Each number is 128 + 24 x the weight over its row's rms, rounded and kept within 0 to 255. Layers, rows and columns count from 0. Numbers have three digits each. The size before them is the row's rms in percent of the matrix's.

# q: layer 3 attention query, 128x128, rms 0.134, rows 0-52, columns 0-127
# k: layer 3 attention key, 128x128, rms 0.135, rows 0-51, columns 0-127
q0 092:081099134149125144122113150130119116131153130172135106120128128129123118083105140136108126128123129109142117170156202121074136149173123151164084138112121159141120126119091182185104126145164117109090132138114115145127139152118131086139127112140102115104137139187101123100116170097141096126115144128135125148147094135158126096143110118151106132140122113101060103147098128134090166145134
k0 104:128126125151130170134150142098144081106159129153170110128151145093154108163073149080134150143167099138118153122147121127132150128134144107107153104149127137153137088166163112080117096126072137142124081157095130155115084140122136152102156165135122126139153144109094142150162114148134143114129109103124094090110168145135093160112112122138112104087070129143157126118135130121152113143135
q1 118:139123121088135151183098125120108147095161122146184161170176124111091109067144122133098132138101124082146111093111121093125117142131114165126124134112189141151105134117136136122105127162119124137120146111110135127158190116089108100121143145162109131139129127169158114104114131114151129120134135115122130156183109116112129125115181126181145147120113129126123162100134109112086085125125
k1 113:110107132114108117112173152132162121143119138104119112144141136140091161162132137100121112144141121165098172121137129150131156121147156071124152122156078135136127111127115113135099119072135129146110133127143160106105095174128121168134110129085139088102099131118097118137155112151094121129157120113141116123094156169127146132163071063107088108101121126181140135163128126133171135093138
q2 100:178087139063112108132168110121133124088096157099151104169104142137104137142110127124147100148133132159143161134101128125114110124138131100088147119143103143160137124177098089110113131110153108152147092124160138117113111097120151153132118150121144069131091152121185140128144108103119153119124100115142141104132095136160134115169114132138184106119128116152166157136080103132169118115147
k2 099:139131132154142117124102153124106123142078070132120143153157154107117121104122086154161117124104117113181115132135109116128092112128123150111151161106118104105122148101135147110111130138156147131097155104138164139126164083141090109123158148092139135100132075130127123160119151125190151131108147119114152120131114129164140128134149185117116151139127156124124147081104056156102129178096
q3 105:106151117141115171141130137149097152152114118143122103112079117145136130183096180163113156107132113143115134188140169150093080149146130129123094115176107149112112083133131114153156129120118123147128120138145111087136103153124110160152124155077119079108119142117110182136101157142120158145116130141162110128120135154091142120153072114134131098111090124091105129122100144116124147120147
k3 098:121123124166142104129117157110119154091124121161140123124126126106158140071139130147095108133117087131171135125081115132109139133139133143146101140088150122111139162088115130136176133186097158104147111150108151131135130158163171096124126124141076154148130118152119094112130129118139125148175120094113103100107127143113159141151180135120121134127104116115103135148180196084112105152096
q4 102:131124149089115128108121092152072151050097123079131135141125138121101122129131128118185103087128127142153133164131112140125097108138085122128115132134089112121135102121133103098120126124091139090174133111127143141133177119170129157117124137173106184134111117118197147102130135141133139120109100111115132120139125138127136141169148156108169091120147151116141112160122173127164099140115
k4 107:118130084125131099163135130167112137115116144127133130128080153080170143117106102144112121142144073128135129154129106118140136093104111099109131150134112104109155119126117154125191116136162163072103125122126141136141150085159077046111121113101145139177136098117132124133100148170177145136143168166128128111123135117133133148135124137102116134186128143160110094120124129133131141155120
q5 123:128092138103109139153130154129128129100138076138160107097142152167158146114146164137112129104115124126107143113130145130097108142096114149162114108157160135127100111118155140153166120120131089173119138115168101128105150110098156153174158116092119106119107130159181122120097065103104114122127122069172109149115123137107149111151159105189121133120108133108163151106101130092122125105130
k5 098:116106130126128086157156157129131165149130078116108112163120142104072165129122156145168129113147127139085168115084141136111149155124147142159129107142105115089135111119149095150134145125122156121144177135133116114094075145136142150158078119129126156100151154145118093126176083101072108141116119114158122142070139149095153144123080131123133103149130124122118137151144112100126138109121
q6 124:117141139143118142100144137123156148098128153147115139114091131126123142112091134138124134159140138119068136151139186118117177182146119124188093083145124161103108136109155078136144097089165120133105135129156121112123095131122123121171139123112095136133119148151147116091131119133168125148158179129117097124072127136118146106111149125178093168104133129145148140117157098099134094163141
k6 140:112110153103114148096143118090107111144118132110069162142140109165107116136129140114159164156079125121149107120094145146132131147144106129148158126130143122171127125142115127095100111066132123148132115118118128094130116171107109184142136140173096119135078127115092140130133191113147106117143117121098127116128148098134115150147061118151123071133146133122117127096147194116146127106121
q7 126:098117135158127130085114135113130126130132158159091139120104094070148111189126127085172107125138119161129120142084144139125138127146138104132142145119118112094175132096107146142104152101126147083127121144114103134155067168131116100138142117147151115102158133100066090121123141179134097130100170153083127112121134127142111135114135168100104173126133111150112126134148158151112142153147
k7 106:115125117175163100128134139123105160108138124115102160123134136100155139158162109157104113155181096135138136134132101120135105150101147141108146173134149116180132157134143134113118122100123160158120103148135127158131147089133123158128168112132160166159096072130098132108071138149120133127143065142130149069122153098160134154104151095121113097125114142118146089098128123094108137109166
q8 132:127123107122129128114149103185118119154115099114109134158157136145157112128167126114144139105128087095148107141081123151127131093094133088100190142156116099148135167149146116093131132130112118139145164106078099111149141135104144134110130125152157135114116101118077136129135120145119119126096098087100159138184175159143107165141089145114131106119129122142142165101111156133144106062132
k8 139:138153127141153134164114101119147159151148115140168090149110141095120108105126112114105099122122146126127165146173138106126108157146161175123076115158125165095075101190127115149137170153167125140134148120157131175104110115110111096148122130121103098100182154159176157116156093116131148124122127135138103122113105149087152140092149106136119152100129087111099126144136129127119145109142
q9 115:121118141113090114147129140144115182132136080116097104146155160154109123126115170146149151154124124117145101122105151142093140174157125145160123128141165126116103108131107136162156124134115120147124126112177112087139122153108110133175133127109092122178119123154130139119107113085112113113088111075135104144181080125153153109149134110183117100109101134075114157131123116110104112114078
k9 107:115119173100133146130088071086105150199126120093122112126132121170070071120125111165112102116105167104173096142105144151115132147126133129130064098100132142146097074163122118149139137109156120148141148132146121136096138121095142129145147120149106113129116133152152134097165118121113122116093132130136106136170096097128159130118125113143138158123142122134104133174146134093143152117135
q10 108:136164142164160147129153154119126074125142158166131145102092109091123182129111158114114118164156165156086145084153111097131155133164141158158103125088176151110154107129153171115106091155148136094119122153160139144137103168145119098111104128133117110113149132117132121134156107162113140162145134134130102124079123126112141137101135127119093167152116128091135119152135122132105131189132
k10 130:120135111120142116084148156159126086062109118147106151133114133127185177128119144083159159148135123160108144103111083112131127119111117105161170156153121088109157144112122136082105103137106115128148116099099142092145113163132116148104105116152155136121107090093102110145084152145117118147149130107110166143112158144145091143155116136110122084137152169146177117114126145151121105126126
q11 134:150149159136117123103142146151143116111094164133140140097121106097181167138157104108140091129149126128107118107168081129157127073120131088084150116131095134136133187118148149110106120107098140136087154145108142112132155100157126131099134122137156123113111094110094114160151104135153124139187132137094134111071162125130118117117118150085138132134133135146161125111152179161164126151156
k11 100:129122127161146124116137133137096104101102123180166143119111131114157138164116155076118133139113103152088190102130102084111132093131129129146128139147125120094187157149119165112125102176127136123126120145136101147141103137110092137126155136159094096120145116119120151152094143167104137159189146144130121101095178118097113131136108142121115110084136143123141105106103144179123081126138
q12 123:148136158166131120139093134090109129136111119133083127077114114103117128099112132150115095144115147140140143116136121105109118184136135172165115109086166148112139123120139122125123073150157128079157112143155114144165129158157149121087145113135109127180150136147166156112114134139119150125130156130127085120116092080131160120098116126150123141130160141088147127200106131132096143172099
k12 165:108147114100105097093133160155160109097136130151115160172115146127139166146117139102165164129143122136100123118100137150134125103138089100134149163147135095100173153092106104123128105126119157124146118144114146080159129147119117177112084092129144147150090072083079122133113145163126125132144127106097172109105167150143100153164095112128121121128129120131166145088111115134119113106102
q13 129:146162146162148124134113121072109104144092164151143129090091095121105130114102118152122098132099128158088150119151120107158134134117140150146097117115133136138109120107135151119147100148147107101131164121133161136109161098191138093124147142154142142156129137132202143124144126148143150127146125129142092140097091111126151129096178119102153188156109131089148115149152111142122116185156
k13 098:148120171138152123097160128122099106122117111137123130119128133125162126169127150113119141133112099152083162118135062080124123080097120128129156132135115109130156170152152177086120071132105153143145127121102122155147150140119121134117141124183107135101139124099155138190124135135126140171154104131112146118086170093108112133131157132121142069106147166150152108108115145147128106108157
q14 140:128111088098120129159143146139093158100154128120132116160140143143116089109153135154131141157124102142165134152102153154092132160146158128133157153124150107137138096131103079125137159143132139159132096110128157134110102108086144132139123115139083125168154123141085128092105164110148120087095077115155135096162127103134107147104122133140143105120120086150079153173146156117123111060107
k14 092:104146109106104156136094113135160123143123113131150150107088110126094142098097109118117109122145184104146111121103175186128143107125100117148099147089106142138146078109114121165157120097167113129148121174144133093141118118143120129105092120100170105135089134113128136084174127129127128159109170126105107152139074137145150113138112132135129175143127097123128133139097090136123169159087
q15 127:147149157184166138126154152131132096130130127158102135104113118131149152146083151134108132168149161129100132077159098099111124132131125164173082113083152161115124103114152124104108068149135105091139121167124120112132141175123129147136141115139133131152118147120143136133128115156107148157160147142136119149076136094093156115125112107145107159109139147079130108143090114144090150183134
k15 141:139136163129152146079155127122128097096096126142122137138096154117147158146125138097124144126138136149131161103109048074143129106111137131136172151138141104100169184114122160099106108149098114121134118153095117133138107153114132164095122142166133159125083123113133123145105130144118150171181139112133153162094168101117140167159111122114126080121142181135144108128118147150113116126133
q16 092:159077142174143126164174156189156140106089117147114098140116134114166129141160130124136112121168166096098091119095150139122171129126123131093145129159121104173114163115118122100103102119119086127139128138154137123087145109141128141144148107174177084114118100135068155106101088128145120123113128129143143155095108143126117122136088134140111128116122125112177119138142131127153115122169
k16 092:136141085113128088126122098155116133138118131098148120159112089114149123132152116146131092142134133114173096115138134165128106128117129086103162134131105106110125109138110125125115105143159089132138145085103161188143158114110121149143149170145133130125113087134089177113130145105138146138117048175130172134141131138107134125171121137144158145166128122143154116145183126100124148166174
q17 112:118124132157090109154099129124114136113094127110101103087149119135150102102110126159130127146155161115078113116147139133111154159116097125144058099144107136158117131139145134111127100098132116089142138142149126098138166109130138128143102123113136159157154134137215160129150057102132126132121131124105117148136096141173137105124162133137155092093170139132144146093116083134157161142136
k17 096:152117128142116120153114157156120135126085127142087138107151094163115132102141144112130107127138124102099125101153130152109140160082107140142194122093130136121106142096161103123090123147117150114114129134085136147080167137119147130147136124140126132116139133143149116190093140111112140122137077206133168122105093128074152128113150148124134086110165147117140094106161154087130113131146
q18 106:144098170109136153149121155137133118177109119083138151145164120169101125134140117118077078138156130092160150118156140142087069071086109131134184160098114105077121133115154147159109150129143109117129171116131109120149142131126087132150141141114175129124122116126170132149117117128136126109139111141147134154118131143099137110150144100139100185096104117127109122122083140128136104112113
k18 100:137133126095149069166138129109150162179100156084100119123138187131177086106095119124149164144093105098144082129131097123150146127134108102099128121141111133130101140131165136130111124115085106146094154116129109148121138111135136101129116109126157154131134080149120087131143104126179114087114105143129135177144125142087115149098159112129146142138103143133082147129160148094129124160114
q19 091:139078145165115102139076144110155151096101110116119094143128150074135143120141105128096106124136125096169079103109139134108142124094144116116122124169124127141080100138132140126126126116141083140107142125125129160134142082116155122138189158135156103116135112154124101098102092121125129135113136090114100152129169165137133098155163150161138171113152134158167140153149113114159088143166
k19 094:135130152118142114147093089148136128123105132111087127170131142101121098123168141135111118133129129103173115132147124141120150120104138124103163143105129147169090093127153109133122121125160115132139106112103123166100164136105119141125138170122174103076105079131101129173159141159155146134112115223130145129141107094096123129132130180131158143150099125156110109115156142110128163167152
q20 087:171025160145113145125118149122158120084115093135123100203126142103130147103121116089080105133124150132148125119092129133120132124110206142144124138123118097135104137116163140140070146162164130142134152119149122139120110106103108123118137133146147093125106119131079118131135124152113094143119161119168106121168151119140139134113099119127106111115117142135118120182130131141123145125129
k20 084:144139111080113096135118083120099122131127134144121096129150143077137093127173120103119138073143155105176100133160139146118112119178119110139113121116124140109103134155099127127152140111167129160122104143144148166110136099090122128127146175110165137123143110110135106131147097137133129159104095119086146130112143095136079150159152152128158131135095093175085132096091140148114162109172
q21 087:085132138126107145118124147082150139092134105107115150133118132150101111118092149154130150104105139125092103114125171143117156160098140156175094104120145136128146062107133149143127148120174126109109144135166145145106150138091141116160086135142114091120110128126121139136135156157150099144070167144114084121178118151107134099134098168166128163113111121115099160124158080139108136150108
k21 088:138141104137135119143157098115114155138129118127071135132160143128079163121144133130130127099196115129107151145161125154117141118111109143144139117097095177163095144141113151105136115106145151126106135100094117126112155111143095183117119133118167137068074130109156124114146095156097142176122112142102133151178095094172122145160104123125152111131117117100152093112093127111128128123155
q22 101:102136161141132125137134176131109146134120148141163133085099144162139147138082174158112135179119151147079144085152119121097129125147092133156102104121123136112122136135127124119137080163078120102123108173111103125146180163105109146146077111125097138158111106119169158133133086124132122166161137102108119130088137111094147110116115079157168101128133129108128116109100109134123147143138
k22 091:112111157123095088107160176127124138130136141106133123113130147162116171115130140118169157137136106149096149124099101104133121126150118126130172118172125113130080210142115107148112134144118133126088119130129118154118168140109156122123125125145100152145135117155129123115089118128149118150160076085147114130130187149126145125101131150149103055110101144130118136137156164102147082085129
q23 110:102121109113115097072129124073115078113126149162118127093116127095119167110131143088190126095135133181121138141119121132140131120152115093156109131173150078156164166107124121148142111091128122109140133131088162147116143122140190129111111082140126170134142113118139120118138085147153127158107148094110135140105172148142118165146113136112144130128137136136156139136165126162150086127131
k23 101:118095098142134137115127108153103145113112132213198171156136129119129121165143129141157103091166093178130127106141130120112105153127127155139132140152130112068152123133156111148128137159162126116129088126132176103147139098128087142151167129134142136151135122128090094113121128163149117137126128146120124096124108099104157106116139151132101133115109094119118105135124130133131066158183
q24 089:129162119094120148127175125144098129165156166095161174174109155099129145114132116110144133094106104148109172129141132123150111110129124109113200135146129131119145133100153113097175135142122137147119120144112150132123125136128151152098094135135140099075117125144103166149104144130172104118126112134103113118144139156054118128151083142105116120072121115110097130120107185114125116103155
k24 085:133167120085129127117160130093116145132147150124162158147112131095121088130130146084135130151171133149084138115117105125146111114161132118118128137168133143113113102138105141123127145134127125145121109107137121075190097122154115110123096103137083114098069098146106152095121142129130147141167171079137090160145123158129104137113118060142112141146164103165156154126107130153103093112116
q25 099:114159099104124118101111149106115117102106194125144135145102114133147157117143133132154135154172142134082084120123108153154143116148099118119118123122137124137145139136104141090161110101155115100098090135093157082147124141121121164141062129146132134115107087093077140143148139143179138157146116124077140155140096158093094129143105135141132149097132133120143156145178119090124167146131
k25 096:154080094117130117145135142174124121127069118161137130104146147133118165169133158102140111117145160124122125126117137108098117139134123127090171129154119091098142177106140130120136098147152115085114105152115152086101183108130101104115136112179143122130080099118110139123069135147177147147131124146127126165173114141145152116141089139142136079155112139099151126109121158090128121147129
q26 098:089177108138127123133115112134123135114091118171078107075165120100155084166116158121162153147158154136078100129130131137125153135154122152130133117102151155129135136141115144121127088142068159123119115160169135094099118157121104119112077109111118118108121112150101167125127110099132123139135144120135109129145102133162152131124100099131115092129138148082122130091116137098089166138069
k26 092:135114110161148133109129151138079096122130130162128110099150096200100173128134122112100123153155138144122123084140150160134155105158126143119151092124131100155181162095152162108145123123111137156137169160103145102132125138139125154130099105127090153167103128131117153123113145110081137174164081104103118102171156147138123105131129121115131110110115123096122134103125106149134089090088
q27 092:112122101120109114122128129165143144122110117115070142154112123085108111121132101117142119126120140089126085153105100124149157141137118122091116120122128127155130141095123127131101154111175121140103148098152161127178135104140098116091137173133155128118123097131119103139163128150141113131083144155068149135184099098178104131136117157108126156130145153168150154106202127166156148116122
k27 090:089110117131109163140111093149146119126115125161107138087110105134123121215133149145133098072108117093121098158167164128119146119153101132111161132092131118105174074103121173124126126161118145104119158123118132140115150105141097120136143162146131139175171108120108137166121154160123146134094156168105141133132136135109103102128130137123126142127097136133135138092137151141101149177083
q28 088:068132137110107156107160170103155118184127138159142146123115141146111156150147134142118133113131120151165088149161151138107105159137144146197122151080122092068153109122150135144129150180153142114142168150130133156147129176120101108087109124119129142106122158156129160136119152146124101135128134165127115115157106147085119118111066124123080134120125109128129130126102127126096143142124
k28 085:081127098123138093151129168094155143167125158162110164123176188128105091105144098103148161104162039134111117134112126111133125074144120121159107141134138152125128120151100149113156162127130141138152125095146119112162115101145137111087125086117133161102079117143153103108105140124136136131096151083092129149147105111122116159112117118116139114116132099120151113128103132153135110132119
q29 095:123115130137124141195096176173185142166115127141113116115152159110139111141127150123080130154133144078156051140130134112098106104121115112128136153102108123119082093140165156140116140133122130136087128134149104116147141144139079120092157158106148111109130137156126119126119099099113113117121139134148133128131082135144142090097132135173086151105116110145145128134095086111118150148092
k29 092:142122147135115097141122183131160124116115137126092134128144161189115147122148102094144166154089130089155099116150128116153158106157130109131153130134111127181091122106148102112144122126167137113107158121145115166102130148132164112089116155112119151087093081157127119145133135117165147138058147173091143134120119129085085144141108130118144134118071123153122139118130133139106151162129
q30 110:121138132132125111172101151166146154167100131099131123084136138153129139134118145137094145175158136126145112106157108119125082103125082119136108131133107150127076106149148144157139121120075119112099116139138102112161184142122071153107127161098121143126125102135198134146113089108131132107145141102129128132123120120142135096116174121180134141133155146102144105131071130089141140165103
k30 098:140110176133105105104128160142145146137116163130100120123158150188126160100139137137139166176091105103138115126116102080131147157131129140114154118142144130173096143092160087144125109148133124118087116093119106110118131167136161083106104158119099134134100100123117119156091153101154131093096146137122124129130147143088107136132135163141099093107093179123103137153162161077133126131132
q31 095:118136104118125090114090121121132118108099151122117104075119121107128126115134136103165123137150127149125083130121104130146154105101110120152137122153163108186119129122093124130155120091112108141123140091109145182124158102151146141116151146167122155144127123099119110111107085136099122140109117050139135151119128062169117153138165175097141154155160126101150162127177136129156106150108
k31 092:096090123145127171138105108187105111085092086144182119135111110108131131137131160162139098140131134129145104133154137109102117129132137108114140125117117107088163084092185120123139072152161125135110125135134168145129176141131112139121160170162132113144151132102120129133122116131119132107078125141142107109160107104103172103152174164125143153137145129093119124126170147145121130179133
q32 089:157126117130093111139085126137110168091115174122106091098108107116169142107159153120152147128149143140105089122119134129127124116128112142102113116149155105181112131136078148135156098109162127107100153115127143114126144111167152132088135121143110128195148092139105138081113126125164117129084131081103095150165066102155144094122137135122156157150148144088151135127143146138132128100113
k32 083:103100149155107130129124105127114122132111094142129153121147079106119136130149140147105120116116118122160134107140137169113162128088110109129147122102097102135168110075153143101139070161154132128160166160075174148113161110139135154145165161161151099090136126105131120159116168098134131151112115142084121129161089107129157122134128153139114158149153122106105122107160174126144074156134
q33 091:110152130097162120101115078098099119156177131102164144170120109147108112100116145131108143080125084155168182141144097101156085094110127141120155149136150131088134145124110130097155137152120144146114117109075134187119151103133152137149124135170092130122137134108126142137108161132112163124153101138107118103135173135089128158108171120127122124158116120116101091123145153107129095137151
k33 095:115148128133136145110162093109143090136157121110182123148131124080153131129109158117158148181101131160120171169122118102144111137176157141103113124133153128111162133142122141131134126124114117167131125113174117112171118139125121113096108106148072126105157152132096109101126136091144107106142166056148070116141156150142087134132148107128147160140107092121125142165136107131123162096125
q34 086:116180099080108118124154107148099154137144124107149170148095162106095139122119125152130130142081128156165176144115097112133150134159141122092135090120090144114153129095095093088129141138099170160098110109135149134128099145159143130107156177082091155144091131125145126171135149131149137132154115174147124107141138092137147119105158106124175096146121146162104122146132143132119118122144
k34 091:103101147129086179110156153108155117130134114155114150100082106108119135159100124160080138142150129129090135178105128118158122123158137134129117130125143115133153122125115129138144154152103137143136096140163128089165094113126120128143134153092110120154148175114121176140127141112129113177166152103133105069091179148178132099090113095123079127111128122128131124142123144135142163103085
q35 083:132141160117169146092122152147104092167117155134141150118084099182134143123086157110113125123185139122115156114146093104128101090120082132164138123111160147070121122141117146123142101117107097083115108119107114127121157164115122149167079122146131174134109129089139141132128120124125146157152115138139144167128165129103108156126108110142112131169117157120109090150106120126097153181144
k35 091:116105102144110109133152116113100156105116136111144100143134154151151150134139144115173184134118133158114155132113091078136139159152151122085168133149126097093111161121109126117115114121090136154103099108125118129123146123114122111138131136170106170168146119148107104100079127107159092092128123104134111168117178146122089146108172132127163069150094164137109148137153160125144089108142
q36 091:136107121169140119112113128123106125088091131147091121117127104159170137140143136122167111158174154150099092093103153145152181150128131127143106097112136119151124140126103138107118092087152079118140110112121118119069111113117119155178086109168139115155141091095082112108128121129133165142105152117135154136117122125168130157145145123113127137153151151140121161159191113101137122157095
k36 093:157114100154149123116092120188098105121098111109135100126115096126143169141108135165099093127161160136174138135131110128099105151083139105106148116082092091117119125114144129111113083125145128135139108158091132141100173107117125140164153148175176126143155140079139121151104119146123143135109073157147154146147143115178160109155126136112143115153147149100119097129137124099133129158150
q37 101:144104157157099153143111160134145135116104102144110095066132122138159114141097142146126103166132165097076093110159147138116150152109105140155064106124126140112123120134132129153118093122154102097140127133180112091105138151130115125162128081112122120140136138140184125130131100142120141144135159155153108137114077147153150092129112103140093106097145161108142135109123074119119141167089
k37 095:142119106143121106136123146156121157132115172083105109108159143161123149106165111148141141096129109125124141118132109141149131115115131127136180098144113124138111189142161081142126111125110145111127123110097125157068170113110132176135125125141120167121128112136182105176135097125123107104142056156126164131118134147113125133097165177125147088137101147122099108102137158093143096152150
q38 101:162144134096160116113132151153115117144140126120154124133107127131130163126144134122145121137173108120144167127135103116135080060143107086101186156130149127103133176143123118120134127127089099115131109131091130133139156127125091168172111153128142191135094093083115123158148115140107148145175098114129188147069161116132122172130147116118145129152147123149113114128105143154130151114122
k38 101:117096137132130126169114171118148152128122120116164112079116131140151137149087164160175140140076164126148122120119110112119133165160144113086150147154149092065118127118156099160123118140096112138072128138143153136134136132120140095109121123132102158190170119130113107094095134087185142120143122097151118143111169127105134116105156126138120120157091140129127168157155127113115125130109
q39 103:120140125167099105145113134110162141108107143148087098085138104133148111135098135125153155122146160105080059124119167160136167162103117166185093113116163117148095104135153129130112121103147127091114155148150103113120106132111115112110085101158147113123137128142149136104135117123137098155083176109125100149156098155133119096137102131148083150098125147101142133124122095103111148159108
k39 103:148152100144149085133127101144060145134092131119125115139190164149105158107181125088130131101162103122114125108134148162113122123082115146145141113108108122165129145135137133099123110101165146095161142120084131159096154128107128155146141115152149155090096102107158133147118121155091138109101083140112143140168100110114137144152119167114143097122154147119142113093134134109105089159153
q40 086:131110139093171156135106138129111118148130139136140122137126135133107167117103171112111151109134084149167218119164121102109083075159147125131173136117124153106099121132118154132144117152083143120114088144090144175118141175139102161118108151135120147133103101121124149146131103107091131145175092112132135113120162134099128136108155111135119120161121142121077103132095149129099151125116
k40 093:127145137141108116103150138094095126128149138138136098141115164123160154139095147135177184156113128164141167141128101088127136151195136138114113100144143146108115157128133154133150142135113122193096086104153137107147095159102144101092114121124099129148128125121106114090092105091152120119134140079153111138151181158131083123133130112135119116144084130131090154135159140125126103101096
q41 110:116145098115114142104145110124155139078109114133114154181097132121097108101108107154114139079117127122120098158113142130142153187106144150102093137148098120114145082102150094110128155106147117162122139114145159138109106093120169121119162163147126089089125145106137126114123180149146140135083128185114114133177110153116127139160111135145142129115108115165136153103190124138118115140160
k41 101:121145111128147165110156087098144122118116118137088118130132075089101109167141136132100098080153140137127111170144147143144128122109133134139120139131115139156116089146100125117096138124101136123148131111100144119127156092146093175120145126123120123068079159150147182127150138161136136152126155169150141141164088099173146151151106097113146117158114117120149099103120137140114186165162
q42 117:122139128101126117134133155157121130143125095124121172122109104152109136132097141139127116178155158129136154096149095114123087102152109095103132125099121129096123130096098155147111106112090136119093081146107116123157171174125073135144111163096102163147101117099167118162126089136108166161161115149122159148092129097132146124139166102144136127141155163152106095109070132148130155133110
k42 113:112098166136098129138125172123134143164143127128138122082118113152125151141103131186134176136101123119137120125124096095141129156152143130096140141161119104106129143095135118158129158161058137127085125133114132109107134124133110099110125151112118173198153148129119129133092098091175106122139110111165113123131186152134116121089149147132099120110101156129092128154136159082114125137087
q43 094:103143109136107126138112118136135134155086127152090091117138092061152139124127123093109140118136110066124146162141129132133157148141119122062185132161104144137136139115196140131167136137124117104101123119119103107159109094149152126094140110148204116099131103140091124122145114126128148130122148131115131128127129202107114136116117132131055153117128131123134149141120127109124104133143
k43 086:150131097138161111109114133104122088107149150149155142146130112137143074158154127112148128165131134115148130110141130133147137132159125122113200116123153140135152115137163130084120114162138124102152137119118121108110100121116099125132108104139068106089108073158128129163136136173143128063136164163088137146146117114099080148136084108130080168157099124130131163108146119127088115118128
q44 090:145154104109131151116139097108134144117153110140117136175133134118127143142154100134136106146064126124148136135116096129175158145144172131074121112121133132159173162131119122107112167131126183163112121117162160129145077113166176091092147151107122123114113142122067107158153157148149126115142144161109100077142134099146149137104112148111151141151108121171142152133162141129135144105108
k44 097:134114147117098178131119138104143103096145119183127135107122101098121116170095125128106091120124133101115142141143153129152122081149105108122113128110140153154180080147102150123150176123138138114157143165166153096164070105124102146138132148107131106123144156093138137157137142157097148185145165125128130111089151128160121117131106109129123163106139096136157125125081117179117138104102
q45 102:115141172159110127124133167108139143173133156121134091139139139123162145110141123105085104127163114106119114112145137147114084120111119153136147159142145109130134147141186152145099172160146132102131150133103120119176122127133103121090146078155158107106147137161141154132137087130145082149125136119104114148136112139094125131124076127128066129052094109085131103117090137139113145114129
k45 104:123145148095156064144121118091128125145122139167118151119170174130175085101174112060149147133117083078120112091137115130153127107138094108141145137145143138114131130145126131136122134151139123107123138132135129159157125137112149115127119088164116137103115063143122099131121123141157115091107142117119127180137092118076104170130136155143136110099120117145121170092119117130128090150160
q46 097:111145118087150123094153116118161109156131113128116174173148140092120130107124116109143150060154072158137192138154106120121131143150154119130154140157123149097147112141173108105148154121112157126137108125104144149116089115135136133107173144118142094086134166149135137148117160148108145143115113165148139108136183141095116155143144101120110133109103105131110106089113150091122079110146
k46 093:128159108125170163102141116101108081088173155159133135147105119115164112118115135103109141140157144141103137125141131113165106129123134149128096140155162139140137106148118172141111157129100116154150089121157104116169067132135106105107085099123090131132096142143132156114113158111109089106144191113148109105126138154131101139104119091119105159147099099148139156129096096170119152095155
q47 084:146135104164128114158175151149145124105124133118122111093131153096134111124145115161131155132105105096067114160121145116118155127109162134115097107135124159184137108152159125099117117131091149146133139113195078129131140136108137110091142125118155127136140147141157126133126105117143085105112130127129145110098118073151125081087178170156145179126112098143142134172101129135145087131109
k47 085:132173156159118116096122157131120149090120093143117147133102116108113135121162129170123119124128157120106110118154163136138112134115151130196132108113105159184118087130123137125127146123166143104104175113128096137129076156097107114118122140118186093107138122123181160150131140111086168172142133101139148083120097132108110145135105106148109126096167119123177140148122111116155147126103
q48 106:078171127117123099112117118106089123166145129122132144088107127124117127136067155150138159159133137133102146131175117111136091118148082131135124100103152149080139114135127147122152107160113156116141094167103143081149140189157114113152103125106105151155122118145163174149138107113120136156160150120101131118117149131132142126118123115143131106153165142117107116088110106116094184157080
k48 100:107115139150111131120143148109142101148154150117140105094135160186099154116140143132129167142132089126081143116127107113135129125162106149123150115166157131102151202134133110134153126130083160118142117130147123090141135123145130130107116071140082154177133131152132134111117127114135134130176121089114122098130180130162118113093158173143087096107110124116121131122116137106123114056096
q49 097:113110152110119134118110125118119112129115110110108141136096079121103134113077116135167115142155152130121123110115155127135136128099090122155107111133133130129090127110085128162139077085143067099092139097096133148107181124122098147203102141153133156149150107104157097141153119163127162160115132138123159176136145147150144123151166127137137113131180166134107129103135096129143102158137
k49 110:115105102134142126164143121152081155160118144102105117124142133106118158173127124187132140120139129149142138145127105121121102157113146142096158138125124116108088153114160117129117122135065133122107103120083121162075199123116115126163143137156164157149143124116128112143134093112155123068128086151163136138158133127111142124105165157121148121127087163121109099112137161070130145149145
q50 090:095111157128136128116090099132146161130127103144113143125137124119090106160087128120129137179077114139140083113097110127130147133104140156184074113100122101119078088141124163151133137139134126141124103144131084156121141175144109086157148128120086090099138124155135115134121122158134123157129157123154088132178146151125137110125109084151079092122140152129129137125166081135140117151121
k50 087:132107138116136119102149122176092100152129146075110108106177145136068164162171111100115124107117074122144135146118110097137117098127098109092137116139136140126105170145102129118153146123112149148171089084149106168148146123116118170141133168115134152107133127107129106157144082141101101091112100160114119132134137131119092127117139155111170137122071116128137136106132157147110168144133
q51 094:123123137099119100158092101145138154108106135124108145131114122080124125124118149108139116148158134121138098132130100123140142134133117115134163095157158128151141146113143137133127133102083126181141123104122212138141116122171148163104113184159137105100108071124091146125116091096128149166152097096123112118129093067143166099137108151139141146142152144094179146151156143122118136141150
k51 089:103115136110111141098105127133114111108104115169153116131114103132129120152106167106156131178151127120108115149178141111134156102146122079072162124136130092123176122118153152110141118156137126139114127163132190139115158100147070138112128203147064105131093120140082156140119139132114130124140114157122114092155156113111128107146160148142125125117089129140103132111147152161124149120118
q52 098:142132113136132116152162158167122135104103189098133127108080144196149140112167102140095113144167139104123072161141125125151165156107128113116172127132128111142139120118151107085129129126138116129139122107128155152104137073157168144129121126157122165143121108105106125128129123110131132129087105125099120148108077079140116144123123162094145134176133114130133162153189132111149123116158